Part of a small language model's weights.
Architecture: biases, attention and MLP in parallel.
Each number is 128 + 24 x the weight over its row's rms, rounded and kept within 0 to 255. Layers, rows and columns count from 0. Numbers have three digits each. The size before them is the row's rms in percent of the matrix's.

# down: layer 10 MLP down (transposed), 1024x256, rms 0.0594, rows 11-110, columns 64-127
# up: layer 10 MLP up, 1024x256, rms 0.0563, rows 12-111, columns 64-127
down11 093:136149109107157115128138169131144099125094098120176148159105146146137145113121111140129103151154118134107106117128150131159140161141169089149133161126157125176131108137172154143147105131111127
up12 096:133180136090100207136113107115164154146160165123099092084146130089066123169141131118103176142113149133120153113130120105116119146130125127121126087164097125149103113129110140147138120118147097
down12 098:116146143112140123130128118113123104111104102146142141148133147150130150100123151107132136124139129065110125118153178101162148123087136116107107152071121170166147091147172098074134120098137132
up13 107:111145130135134126108109132092162156110121185155126151122158131138112094147130075122172102162098105131094124131146141103144145136137131127146115147126073118149152140127114140186156138121155086
down13 114:141108149104117187115145109112123077171096127122094116114127172144149107109147152142118134151150130153129109126164135137088148094134100189132113137162109121105134123137137111118164106121082118
up14 099:130141191127170177096102130139182118102132100157118141094127135142167117134145143174150138163126089108116139147088097135095145141173137163107130075090118148116171147167135151114120109104139103
down14 099:143116113106112115119160118153077124102147133130143153134148111073076108036126116122128114111133162162132142169155151147153155096124148098132097128109139116082125093098197089110153133112162148
up15 103:128152100116123135103158112151100089143137132152121112145124117171070112160136085107147122137093103093112116115113138101120143145153118096115173115124162104106116176128118130135146101154114100
down15 111:125161158143080127118134095149125144117156137124081128157128116106133128203179143080097125129116125112125134138189137133123140086102135155153100146138141132128133112141051089140113125137100155
up16 095:103091110104136104131148110144170138124113128121120127134128111151135100142160169129101124122110104113128142115127120121110123166149142089095125123111115116086120106121115086151135137144105138
down16 089:124134158168116098138134144131151136145152111120182126110102138107102136101127118107114157132156157131134088126152146103112103137075117146151132093158133176140112132122112148144165117090191153
up17 099:090132134149098142154112195116145170136136149154094146119116132160136104147161118112123124198144103118169126164156142125118103117139103159126143138160143145110152155110124095169146141075116156
down17 097:120143162126111115137113129125105111147131096085118123121154104114128145116103146148091135121124134148158162114130130139189124142079154080154097127094063137086094086128075109141115165088113163
up18 098:132157146148132136129160160097110082108148102125121136104120176132131105136127108104095142160128155128134148133129201128081078145128131132114090117158116093113174150140097136171130143123124119
down18 101:143121155145159103135109127107154151131072134149131122127090123166133136159146155150145103111101142149110094108127078143149163123136152160146158128117117118146099094123113178113144117136121133
up19 096:157143112110140135113133157140135129142136112154132115127136148098140111160112110068157132114139135123078147125157112125123128133130131087145136122099144158095115172134115126099090167104081104
down19 097:114131155118101168153123137156127114113122145113110101110154104153117114119151112140154141102144108135118142171117090185119151056174092168109132137119132099108089148111156113130103091121119132
up20 092:169070118135122099103132125144119136162115093130145159145107141102109084178106105127097128104148119144146119142120092119134091158183156177103144115116155099141152081119095150117138168154111106
down20 098:153159122129158124133128146115086124117103113124156113114139145166096128191174146135146121192085165101133118068117141129124147143089105143171112121124114144090140187118166121152108094111145130
up21 106:140182116136133119159096120103113105114125113148142108112107190121101118120164107121112110150178136157096103134166149089127129151099150135161107105086146145107156127122121166150125163170129126
down21 095:109092105124111141116146133116151138121109131112116111157128080161161147142081152145116141125089111121139142125087115126123140104181106111120127148176135129141134134110137080085108127093149124
up22 098:127160084141117150138119147111112115116138096109105136150123075177161144138132140148103125113103083135112097141102132137096127145123164145112119107140145148154106096158136173141127141137106127
down22 093:149104154159093127152129124136137136169126098155154108072109152134092100049089079165118114123111176115134134121164147111128101145126172111084148149115126149109100136142161099145097117093152129
up23 102:165116139104159152130113134093108096107116112133100120122117130120161106130089153151121160097126123107132124103141123095123120182131121131082135135148109132145110165120105098132151101102114135
down23 103:131113161100145154104124120186124168159116112118096116102122132109074108048168117152109134149132127117139142155167127138101155101102089123131163073124143157114122134130135183157096142168104103
up24 099:144125109147122145159134133056115108097140140093094158124110117102139102162130081122145113166113097167098137106128121113070134141139116106153145140115130131089152131104121117142134108131114109
down24 109:122162100104126125101125096187079130094121120137124126094145139127146132092142149110118096106142156106136165146102125125143112103167095115165115144165076129114135130152164157115147124101097144
up25 107:126148148141103145116142109080143124125174113145116111085088147122138134167102125094137123104118100115121148155136112165096125132176083098091124141139100127136133112126115134117148083043099116
down25 110:091135129121163088162137149157158143116123139149139106145123125160144083181125145110149118108189118119107128130127154134162130155124137149152128074185154134116086154172125101147094148132156099
up26 100:097124126131172151132111130123132109112144114138122140117149164077116140159121167150123145119155147082189117095122144099122118093138133121090158157128138097119139125167103112123100154102157084
down26 084:120171133109161179126068105133130180130141128108093166104151138153145136072129171129088186134133122138095096149129116087124167158109099142105087118119080134140173138111137138146105091115122103
up27 098:145111117117158103168100114142141192120130162120110140125125123092153074152121145155130137155106113077119141099118096107085120152117120119120106146141148143133108082153097161102111090164155137
down27 109:102168110163134141117138149113152113119092152152145149098108104125105126172142141128126178115109130138125139095129120147116140190121139142175085087144110110158101080072104156111126154130157174
up28 106:150150131119152112142143145107116156099113187097088151105101147148146134179135104113135109130098127181135114123129137125147104120095094120141134117100131119108140187137112117160122121142084104
down28 114:140169101107134112114126114199138114133126093122121135117137109124101100132138126105135123138105141106108124118134105098094143166142134136115099078132090162125112122100160159139160106144164122
up29 096:144114126116100120135129137113111134119130084120084157127127110153153105130103110172076113127105129096134117187081111142136144153187133119153116080139103144126130148107136118109119154124114080
down29 098:138132131123134143140133171133112144116128132167148101105127175111148118099167101115146105102117099138111144103136113123132112136182083128133140150149129107141077147142139147129160134121154135
up30 105:145116133140113151125112113156144164099100103154074078116131118163173126145140125152101113105097117149164130106108157124145173167152134147117141153109100132147138122165119111139107097113135152
down30 117:134134135097160148124113095112075152102104121154124131158142118144148164129136125127131116146112127156117147122104135164122146105141151157106086113121117114142160122104118130093090092140136107
up31 100:092139101118112124149098138112121116168144116102126129116118116098156099177134119125144112105119093105179139111120120125107134174154149126116178134097130096146163139132093132151149151098112073
down31 111:162132170127110165096146151131158114117119116133122121136103165134087140147086116082160127133147147168101116159181143108111120086112120150113085118094121142132138143120108126167120116152138155
up32 102:085180116130082151154123186137177101153114116129097106126123077137112130146165117136079157141136106127089123098175178124129114123124137128138137124126065161145186119122104151133108122082129109
down32 109:123123171154134147131144128142152145148097116133096121111137112147161127104131096153129103126107158105137136123107116145099147157101106102133133164131149142113138161145096110113116100116148136
up33 090:155141118123107136161121143162087123116123117129129119143118152110134081119121136150099171128153111100106108100093116096088166095121115147160109160154158125130120140145116137169113137096153122
down33 088:062097128123085102131116130138154130095168158123123115136130097144148110114126123111120106134113110121121160154145146145165100163158163136094180131117122106108158117136197143112145101153137150
up34 097:121143134145104148133079164117160154126141147123129144089146110103140110123120156153142129093141086150111125126090143134161163119128159099181113135083097178141165124158131147142101130118097141
down34 092:155103125100137137182136145127125115148133091114115121154091127108149105054120061130123158146121181139131098133157126110134110167122120159099138145174116111118137121101162132118136114118133153
up35 107:097137091114138094119108091172133128161125049125132129169191130098104102132123091143123142143109105126088147130151132122150161169074142160111138098137169146108130110116114149128172151128106124
down35 084:126143154128096115134125117072148140129129127121159140127134117140127137009140126162140144158112141138140095149095130143129121107123091117119144140122115144134132108158241137164120138146138147
up36 096:118152165134110141105127121154126137121137104162117134128196128148133108106149120146125124087120102122080109119143140118121126123124136124175126113118164148130173129175145129149104148147091078
down36 091:100120141160108120137100106163154095150103124098180163146185108166109093107093148103151113113122138112143136147132107132153143104086108135172129143107163151120134129136255096117139144131111127
up37 100:144129134154132124125149136128142139134090102129121115090105125157152144146096108106070173109076087132140117117114145135127154179131110140096083139144106111122165116152094151164175120132152076
down37 105:089117135142137123151121096125144113156125174115163125153106128130157124038099147135149127139109166173161114145156115136128121131144158153114157120094116131119100120152191149103124109102140131
up38 105:122144089092123121140144174116117152131161141112113211134147141189102120152134132145131148110121089153098063123125133078131144122137160123101133114138106177100121153175089109147127155148143109
down38 106:165138142124123136159106141156163111122121118099127134126118126101158117167142148123136134095160148145129136144113099154122147108153100141127143129121115132109176107134105169097148098119144148
up39 113:103133094098122152142163136114151148128154117136055144109120104143134108133122097108174151163106127116096131113124187134120136137122088071183119103118111133166121162138123138121113104089139117
down39 122:112172118103145146147128122096131138147116126133095088125142112097121133106139131114107129135116131133115186132143185106104155137094130093155080142125122133123101149137143148112140130122115128
up40 096:089107101157137151071145146136123098145128120093128100151101095103173081118094105124131107121130115134138101153126096104156167163105138070132159100087140084186096076099120140108135157139119094
down40 093:155122167120122141149120118080133134132120096157095149100115147140115162118146135113144139102110132111158138135114138190082112125126138142131130098169110131111141140159112133112132114152098125
up41 103:132089175153131126129121160114071109138167098123119135134105116117134149144190140113095129125139110162108109138140139130115121140118156153121105118112126189158136150131128107161101156169179137
down41 105:134137102117166118163137129126156161117144121142143108112125129106170104205104111122141141122146169149132161120132099123145125138106081126148152086123149108096144129112096095146147122099071145
up42 106:103150107133094115153135097159145108102112112161128141121148143130122087120173094086067130171110105114101092136136109123152142131146133163118139116127162171127142111144100125134128080120144039
down42 105:134158131131092113131115135086124092161106118122176132115125127140162147063118123139111134154141090116155129104142153117102106145114122122171122137165094101129142134175149104104098158148128156
up43 106:145141155141113117112168116133131149169121098092107131113099135148112085167148158145143120124117151148150125131126132142113143102142107150114170135109097111106150111089118124154112151104129120
down43 103:156128115110129112138089149131098114153086123131144192180096174120144111134135119127103114123107091103132118091089146134130157107088096139189109110127130147177105118143150138132103115156110129
up44 098:139145138111088138174159115140165162118164126135101137146105153176099126140155078155117117155098104125122111153115173124168117162161085129152182127086109126131161117124131119135177099164121089
down44 099:089119130119137149098099155127082133149107137137127082117124084103155132091117121107125116136139143132127141157161106104086143103099136094117127116178149111131117134125043101078096136117126131
up45 104:110172121118151123116127136142115115108101098102121092115122158128144139157110153121145130101134151141080084097119139133119140147115121151106160120112127139110147105154121160090112125133111117
down45 108:125109138146125105154131105107109107142116082099121119133140105163151158129127156170153129141095137148130095193120104124156144115130095116106125148129132117147108157085109108168148147100147114
up46 105:112100131149131124123131143122115172100113122102130151131172134163136118172132137123117111142112137116102150130142144115090106187136119152102111155128100144098127137154123135156092108108143159
down46 100:146113100080119158143135126131144147175113106118122131152118141127125126130077155127142143137160112139134122126115124120121143085141122122118188150105120108130146103141204181108163149170106123
up47 102:166149120079131147158118116122166114147140123096121120161141091089081120140123102148147134136121123134128070138138122151119122132110119105145121069101113154107130152109122137130137136114117122
down47 106:092135119181167111113103126177118135132089135134130116141162127153161116151098096126117118142097103114139150150111188120133154096089140155114088102131168106141128142121103150121162149104112107
up48 099:170132132132105160133110116099126150151123116127101163173108085125149091150122112105101142168143086092152095123138095149140119149139144141147145116155085135131137149141101101115127115144149128
down48 104:108113117102138117141093083137121094146085155134116180166096154129137124127148129123112117126139153114198097101151151113119148075151075153123119141083114161108129129103114126141133183104124125
up49 096:135143126126099177096155159112136139104129101102093124150120117147110132141129156108122122107155136109103119076158129111119124130131127134138170136067163119132150146139106132143151138141138105
down49 119:128127152149105130097125097114117131134146179134142132139102163115124155198112092094112116147154143127137156166123126133102090099145111143142078126125103133104109146077086104104100165151074163
up50 101:136114181090136119131105106099097104121138149140113088163147129115097121169102147137140114138106130102126137120101143141160144141152070109102161113145068125155126144100140115115108112144143132
down50 105:144098118158134136163112141127108147151144109133109151098107122102115145146132106097121128132152113113120107156122103134127118088102133106156125146143103116130144147154081115102121106138174135
up51 102:119114156137159139117157131093136141101088133122087112117147137154104115128133105097165110164133154100087149164146165143102138137085090142156098122161131106065116114112122126164138112142172135
down51 103:136140109138098121191158093144117072123117121163129135125123109136114146104129130114103117111111068129146113125139126097134129117125148110143138147138097148141134177114165152088106098093094144
up52 096:093131172119127118145132105143169178144139145132124137111116135116107125139147092142136135137137147155104117125092127128147116133108109074062130145122108108112108175136109153123167126122111134
down52 094:175076123111120128126123105128116094111121079118163102122170150129159155089162178101122142140140124120110130185179101141122139116117129126176129138093135149122143117113134111124093139153167160
up53 099:085121133117151145139127110117133164139164102118117054165140110110072150164145114155108143093149113130101112117156148095102099177163107114083127124115111116156104137135095170105104140081125100
down53 102:134112153111138113114124170176128115131110156116160137188056199137130143076180126120123062124094135126080114159127155139148123146101163119123114087149135102136128178122146119127154124121117137
up54 099:121157166151127122104132150139130184121140140104100172105101161098092117150119114098121121132101109134106122122090129153094083078150114142084137134158139120122158173082115127095114153133090159
down54 102:147149125138140147168105095097130072162102118163106099121149140168121130164125135149124139109145112132156144140133130109139149169100159157131164151138117131114134146143093100160121112155153103
up55 100:118117102137148138114102179119152101153124104124121108155127175099076085142148096136101135151104135123113135132144128134173131128133112087109121137102088134094149097122126164183161123138119105
down55 103:136125149162124120156102118131119146143113139098100139131115093152140141145099154145152127136137173127142139104118121112123112113163121127144143121123120158134106138088060156141107121141132161
up56 103:111138141170146147099117144134133129133159097124108139145123109107079099112134136152119098114121122133153130130095151097147142132137089140131150105133151135150089134136119151167137172139133096
down56 089:150119107136095104152131140112145136142129106132140131087141139116168146051163117121143086143149127147160126152101139125127097184138136109111133149086133135113118141131193095121159169144112122
up57 093:139161138145120165151148118140121133132146135120121131117143104119121081147118122130122130141158105092125178142123136085111133124153128083120159138145134184151095162150121162096099106104149134
down57 102:145141090096140135143100078164177114092144156121121150124129131128119140139139116105121129132153142079156146188116161152125132087104107120158161130150118105119161116100093141130128151115104117
up58 102:079126165145141120149162151099103163146148117139125159073136177142095138150148108123115111113113082117069083117130141111095101134162143103103083099148075166131151185154122105166132127117150100
down58 110:138156118122084119080138126125116111165098149157098118176104140109130110175136125100144129111134152182126132099085159135125120115077105129096156098116122147129161105148063144116088097161115131
up59 091:107107151110124145130105105094121122113125139121105108163147116106142123126077187139102134123106125096123118112138120155145143146158129125121166097083125095151087132138091132128129146118120088
down59 087:181142102093101130109110112156111155108133111132110139104160121122106130053176099128128141120142152112162133128128130125110147121113121140135134114142118175118172153113183112158148153138146119
up60 097:141138200153077129163122174121171157120146161153097078129114096119103140172097109150123123134133131130148117135141130129080119127161098139156092132143097127116151134136129128127105164148142174
down60 098:131116146152173149123115088126129109121142094122112101125156125141134139066084123158114118118114099125113147131132163144140149135136146140096168114115132075110158093104132132123120110154157167
up61 101:136088130113117146134105152113115145134104112126131123154132096143120141129165139113087166155149137109084141161163138056124094120104107182123103124116117176111119154137112097134069155129155119
down61 098:145123079148115154099135111119151131132153125104134123102096116136114142173103093124129165088105135138139133137104127144114146149145187104134163108134128110113162130127134131122193124110133147
up62 097:111106144123157150126115155119154111163154122108079128071096152122142168159180121167116102143157141194114117157103166145116125126141110132102102111142077140126155092137095093106131079117115143
down62 112:149124081150109103137138097124095124073170157122150148147157118125101136235122115130153149149138097099142163104143175112144143102095062131135121107117175102142115125133105133161103104106131124
up63 105:111176146115146144103111174107137099121168071114076103100111159150127157169083117137120120096110158074135117134151140119130154148127108117150171166130155099086120147109101141111144139117117091
down63 113:123088110164124105127143132132109119124084135121118120126104113070097151196122125165160148144117120135137170094119130126116134110115160141134128090136119145108111095132130073144158144138143135
up64 098:130127124121152142087096109142135132138145084102118095134152118147118111166111115150142133138117164120117115128161087103082125121140088110161098101123146163140101160096102112100125138100141108
down64 091:172149103098086123120129114114122156131092148085136184132143119134142121113146134125154107056132112134155170124083175098145143140066139122103131133118122114140131130156159136153126106130140113
up65 096:163098133135103152134124155163160104115118102151092069150111123165105093121137100138105141140132169136117157175138128114149117145138125101134087130120151116079121128135103108120149115097179128
down65 093:128121119110097128097144095143100131140150164097146140129138140102105129087073113129136121076147143093150146112126149121129108128113102168146175133120120135157105131079149138121126106125103121
up66 100:139097103134115136087123140104153135126136135135122153107179130181150081135116099160136126128122053141118152150135116112113131134150128094090120142109120138089154091161128187091087108129161165
down66 103:132157083127170123154154156123117092126126062104152132109097099134135142115094124113141133117099124098108093122135119142173138139131138125110142141120099154128113158071127106114140131153121102
up67 101:167106129136153146141108147100126134126147169119108171147131157186144104139123096151142145167083110122108117109113149151092084121152141142135131134121115119122110169168113154114102120121086088
down67 094:134127125148135109096148114098150098126128162145106119153146093106147130000108132133109125156141157114125127129117118124150122102149126107103132105122101156109128093127181091135130151088135151
up68 100:147104136084181130118200132123137156143075127129145106138127151127142145166107133119133133124118133114121143111153112114123053142173063097094106156113101123125123136110127134136154122100151108
down68 102:103124137130080137145101111163166123101196102098097159122162148151090145096108153157160119150119119136124143151129122154168189127099164152136130094123141118124142119103186142133121129155117145
up69 098:139161115134109122171134110152138117108128127071140163125157127151116088121123167128101147116108119117108131125147177167096136096148116122120125138119138145169151129140120139121097143089114137
down69 090:105122139118101095076112132139115158096145100131132130135129118137157120092164107130113107129134130110138128155130092146159083141153112162139147079127110122066143109105133139107157117163166162
up70 102:153131132138120142121137069137098111209133101157140148145162134145142137153150142120122118116089105152108142121150135127123128123111117121101122126088103160106142132107085102104119151157145134
down70 105:113140097091162144160102130119153148080126136118128126115139118097146147161146086158126130098148146110129102132103117155112109137136149152161148103152122109128122141164104138159129100112159118
up71 101:132190103123158164124102173098121112138090094154104114152131163128117082116126109107144161103110112137097106124106103125109138147080101070157108108093151122121075136170137125143083132145128108
down71 100:136123147123114095137181128172102146112126143102093130109157147128099108140168148110124169146124148125152124142141135117112134104186136186150134144158137147108131125103130128147125122134092145
up72 099:116124133115100107099116129118110158122187138129126126101130129140172079139124138110089119128105107135146154147135124126111096102154154153131111105128117120146113141137094132132133200151143116
down72 107:122116103135148116156160116112123053112141159064180129145135149168090145152143141142152125123140132117111102150156135099163149114110140140142156114142110118124139107163073091144131102101137163
up73 100:156134127123143150144110146155122125128147099140121112117134100131161124175171134098140115131099093136133088120141094145145163090146137137116083107121112124118123186126121077149115142130145120
down73 097:128136129129089145126159156114115100197124111163094124131112158159076116026134151121126136137157115112128168161111134156128135130112088149111178167090128111108126108113128159123131144103132128
up74 101:094114108124113156124112129126104118147128103164125131152119126145126098149155161094129118174086088142161129139069131133116200155128120098144124130143125104066143112130120113146159097102146111
down74 106:151103141086178115122131153090122106129115152133113150086149120147129143145131183117184112135159117131140131102109106144153125112144141112163110127109096123096117151129134140115084114088065129
up75 097:116127180113150118132156153174132170143119120094094125101127137138097119114138166165107103117148174099133124158129102150126149130108154113189147115144134159155149117140126153135098139112117102
down75 092:138120080141090134112126122116130140116131176141116164147132118131114188084097097084154126138076127135120096088123142155117129147158101124094130145124112122115095103108181141117144160115101152
up76 100:111131106121085133125159143102157116108145097076093129133113123136115080174120124149115117138115125151129156180143131126126152122161109118133165138112156111107155105114116145116118160113085139
down76 105:106135144141152152106117112103104123089131153147139143097136182113116154131155114145149109119084127128156100079136167115167124113143079138135143078143114162149102140153146152141146136142156107
up77 105:124124102108099148130154120077139118154149129083107139132110115149145140174119143029096131077111130122152123134144083127126102101118153108125129110115106081118157132092111125147168132119128131
down77 102:135112107132133099122152154178162094128103113135136104183163111166105113131120124161120133166150120149111158113152185083129159155117140120184116138144157157159130168179127168122111109124133114
up78 097:109117088126134101138108127181159132130121120138131106119126147135102071136127163157120128123155144102140166136137147103125143132112136086139153152092150142167121119127133114095149134102088115
down78 090:134119161154125125110127120117121159114154137115155156122113112086134118125101128121136121154133107130099071128097092130120119133111145149101158115155115145105154108134150133161123146138130128
up79 098:095074149128152125110111119148156119177139120115127132103110099166150098129145116150152142134102092145118136122099145170091132136127137111161144158108141115126174099157126115145145137103084101
down79 103:102107159133127151158151120099103161104163147149145142134111137106092094171084123152149075147123147146111156134104137124190142088171103128132107095129146109133120128147159150112187143123145151
up80 101:114171138115140137129088123147127077181111134157119185105125144077142082158164112123128126138122128102153101087124176107150132157115123142130141100136106158149113118150105153164140144147116120
down80 103:107142139123098122158114124085121134157137084124118170151130136145111143104130132187137138138153135126084146108111132126118136132125134104145176169116111117121134082131116131139155153149155130
up81 102:139093114113117130099145087149130153128155130117128134076165117181101135146097102109157129122083119140152100141099107141119156126164120130143112169117122127148104157131126104176102141110123108
down81 092:101148126119188115147118145159144115093115141109161113160102138051130147058111101138135146082170131117103135096145160140142110124139120142134165119141117125138112156134195159107116074125170152
up82 097:140088128128136145137125162108142181106138163096104139127111092089182097156134128133137136116099115123160125116137134117063097099146127099159126125091116168131121124120113098122104118131126127
down82 108:135102108123168102103148080141115137102126131092138111152065095096155140184110150132188114137135116133136121136150084087121132139154166132155128125166095198132127115136116144130136113110152126
up83 104:156115128125133120129150137077151134141132086138136161176135101163101055141101102089085146142082103159087170123141147117088140169102121135097148144114130139149137124109085139147111138159097128
down83 090:099110144132149149114105116115129124131121147113165104108162102134125130066155132131118138158114084155158135177117143135162172112128109122172132127109157149145141111140128155130137119145183121
up84 102:153153124125139140124149107117137130153119067131143145150131121105118102155118117108140163134128124117129098137130125074123162158148113124125129131093155130143108110125093111108158138128114140
down84 088:111103089117142155149126140152152098140168153139181139121138127148127087045110115119108177096110116144143134129164114131165126145143112152106125121093112124162155149102133166140149126159153113
up85 103:101160133114128126108165133091153182110120134118101111082141134118169079145122136096126117102121114159125167116175142152115104125121134120136120174155139099141141135150130119167087130120132153
down85 104:132148136106131097123143122142109104076149183158136163154097126145124147086123127120158093139154149124105144168154123090164117088148088161121142135161132135127115128142115157151121124157163150
up86 109:114151115104136146151149143115130120163129135165103109110122155096124137171124104107153108135085151137133127155099101111111157164120088170125147088168106119129152130128126106078148097116132104
down86 120:129112156190098123105120108115133164116145149092146132161101116119124111160135127148121126068146136113121148144099124158121143096097122097106068136122141128102098096100114142100164131158185134
up87 099:139121081123095146085124123128108162147143133137116115147123138119169050113113138072153119114118114114159151166127146112115148107128148069160124117143133155150117132164118156150128103098115123
down87 097:096178123130142124172101116120120164110118131101122165114150113125145176089144065139140135175104124143132112102117129162156136115115119177112152149130114104088090121104190128088128147177152130
up88 102:106132132101088164106167207103150128112104156129112137135150151159147140154108139156078146133111128157130123148139124124108110099081142151132119100152119153124151118105133145146112159103140195
down88 095:165111114153136140168129097128106125148152084112127133151111117104118084121149110142134096118120126087148131141131144102115150158173131120136122169092129096133101129135147103122123123143128087
up89 097:110076160170110118088142158164133095151182155149126151101113142146115098119104115159160134100132147140137058147136169148126135134095161122122117130136151107078142143165096127157111153146120120
down89 092:145141112135099151152101160100115107134134100136139114169138136150120141045185126119148132135141146103109164107162122136126114127167124076134108155117144111160131150144160122156138142155122078
up90 102:102156107114108182115136170095131098109111155067098129110067134090159122110118112101136140176084130139116131166161143100136131114147129122128107132120124141097163135163124153145163137154148131
down90 098:111065137127118137144122140144122119179140098180117141154124131132091119122132125146124120108156115101109099091150127140133109125123135160126150131164113125115110112149128145129116116127105148
up91 100:137123079166087098168132159139140130187145110122121146127112138142101093174145159114117141123082146140151136100130112092131090130140115124136139097106153152102145172116092127189140136102110165
down91 098:122097142115137092086148091104147105072133126119176165128103139124133117140078115095125096143095120134132141100138178143100126134110119148084135171118149121100076085105147130114098133110198123
up92 106:109099101152130151107158131087122150137115123103114109133104125166141138152125124041145154139146105136121092132112111149109082130121151119148127092156096137128125143144117106113067088123142132
down92 108:109138094111135124133112127108172119073107144169096134124112122145131130169137113129146112128140130132112132137110173117097145128120126134131112185088123135128134167124108147142174113137121135
up93 094:122150143182114166146117123149169137116131126116102101161120091142125141132128135135162106147118127158080164109119172136087104091099089165144069118092147097118140124110131161107143129155126135
down93 090:135143127084157131153113127137124144101100150116126079166161097168122124093091129153100116136116096110107145144170162134178132156132105122122169184092126133126132160118126084159127093122118126
up94 104:124084174106147169160121130133106145135133114157112115090106094077169132146140140124084121177157114081131108158135113132132122146146156130135152105100119140122142106149118139137147122134126092
down94 113:093136071171126141123152081130120110107112101126133150137117182159131135176137084126152165136104115137121120071131134135192116133151118127134144124122132104129126125141093094121139136109114124
up95 102:137118196109124133126089158147102142112133115175115102096123138137136112123143075091166154121113145105145114152147160126128174103131143120121169109102115153146125126106123097144135137109112086
down95 102:127132077121149128148135111097100141119098090159107119136155097115092145117103170125135132141125124122109131100100085114140174135120167108099091122159128128111147127112128120134121108131102108
up96 106:140147130127136160098140137093095089143147108087120148148104127151155152131139142113113167144137124149118082144137127095159137118146130117155062112054136137094132127118121118124142103120124124
down96 113:126150177112132123155131106139150172150141116162109174128139125124125090115146083108138158129133071116141147066122125161123139125151113106125153083171123132127169125160085147140114126146131120
up97 099:104157117143124097103162114150139108149178122157126109126139120152070122162149135082159122108120143128107092148141148108138130144127153133125102134108107122092104124114121125134163110113118104
down97 095:132151122140140107154150145152133106139114138141183105158120172109121136156127100185140132172134145143131160119118164134134157092123117131134120127105154090128147100153183117137119116119147147
up98 096:146158096163155177078185131128155129138143139100125106086122076095115080158104112136069125110136090151112135118110133091125130127120106169131120110132080148088115100154118169163150124121106136
down98 097:110132110110108126109086097125143156130115154117133138184178135140121147203123160116178164131135146093110122150125123158154139099121150091161136146122121102155137099117171114114137112145137131
up99 101:136137136131093149154132151113160125119144101148126125148097117144109173156154122124111127138117140146133092154194097100125103130127133129139101155120148145108108123134116142128151120134141100
down99 101:117143143138118119153142128126112120117156163165158094138155107147130150129112165125122163085157097136146131160080121114149132079151148097099173135130112122138126124108094119098095109173108158
up100 110:147146129134096139167102166130088128120121147128117122132177086176141143112130117127115125145072103106118075144142115126146141070122169133201116094117115148116114124180113130135094104108122145
down100 115:112125119145169104112128087087135166135153103120142143135127135091105143095133146123126145136142142129114153136130110115102132099119064125106124122124148057115177119112072162105139128102124124
up101 102:126158138132100148126137093126155132137121143124135113121117133130137088128126132126117176123116125148115104142109115119098111112114087115107119147120176151123109140115137107109141164119115149
down101 093:126121111137149108123149121149113138098171127119136131157139142158128101120106129144099087172132145091131148098096138131136129149124113136131149108157118078100153126155126154108103086123142156
up102 106:092112107134090178176142160099117114110142093162113136114090122142166089160151130129130137154119177144133128116160131107106125144094127145152137134108088116137160115131110107115075140144117124
down102 110:179120179103134129155138139084135084141069125147140145129117096147182108124101119117165136122113075129140138083124195092099166149117164110124114142131111175141084089164161136137157107121130145
up103 090:169128166114115117114084138149150105168129097116122092137171149166078145134128152167097121127149113126113122169102149121120160072113104132161133115115145088128130115131095090106119165125140108
down103 090:106160116181116127098127138142118116127127133136158108107103143137147135032119087147135131109153124108093131127144111145127126161132160101099117115150135145135183128115203112120105154108126131
up104 099:145089114125055106113116144112131135151100120146119110159107111077131082120132135092100115109120139099121152125155155114120152149128099111137150137094161122096128112081119123133138116127169159
down104 097:106147136124171115154172174170159140136170166145142144102154152160087145115079116137166146097110138147118092133107102136165107112167160118103109122118129161142146134159076140125124124103117142
up105 099:117113126110109137126151142101122164140161121145133100139134141166119090113156177127076114154078148119157079156170133113117110133166149116124121165166100133119137050178127128119128128119106136
down105 106:124139144153091113141119136108102106132124112166120122137166092139131121170137163075102142128150094168122140115136139148150166134114138101153123140167127132125126094097140096134083125114146143
up106 097:113100117125168116119166106119082143109165129150114131113116174138107129136118088118113092128142116140142121147125097134148095179163159138102165126154132095110151147154103143126122126172117086
down106 100:170140135111130139177079152104177100148149109140096121134156127118161125185130111139144099122132129137107166151153140084118134116108123079126118125111101110132113140155192102123141164121131138
up107 093:131137129088107129129119138152178113106115143113133123120111190143166049104125139124147132094157152093148089143161168091089134107157108082163121132103155133116116108152140175158158139110100140
down107 098:127120144137123134149122135104130095182160126092116129138120100121129131180142097139114110113172153157182154139100149125158137106131107124165124114114094156155128155128155103095143067162118133
up108 100:095138148139141145128130104133142160155125096106117096116143129143146086126081084154138107148105141104102153145088121126124137106107074115154126118129139124120139143117135133091140155126144121
down108 107:164161087076149129154100115102163098141107107132123149130154130117122113136104110113134147144133127122149097109138139085138189155059142092099094106122102154083158133158134148141157154094148176
up109 097:135145137121186118131121113094134144118141178121112127168127148102129101134134161136122142157123128147134115124109096125116117159181135123125141116087097118138088117170098129128118106101185150
down109 094:129118122143154136094118157125094103151136094135132131082172090136113118118149120131097109089109142134102102139120171122107132130111147143115144128147128150102172136132127115147128133146116080
up110 103:134112143142097120136126124092138128173144112120128103111119119142094128145083129089098135086102170176113120126113149118116149158127132156119128090167101098133129168097111129172129137118125132
down110 114:126176150095120116120089141098149148147121139131118106117132203155163095148112126120153130111138112127144132146145149090137151092154160124093146131132112156103132167059094076121126109092156126
up111 103:129155191152139087136169176129151127071110151073125123117153105143159157160110105109106104149140100138154120092135152134128119121094124140125137132142117100109148150146113161154163140104090150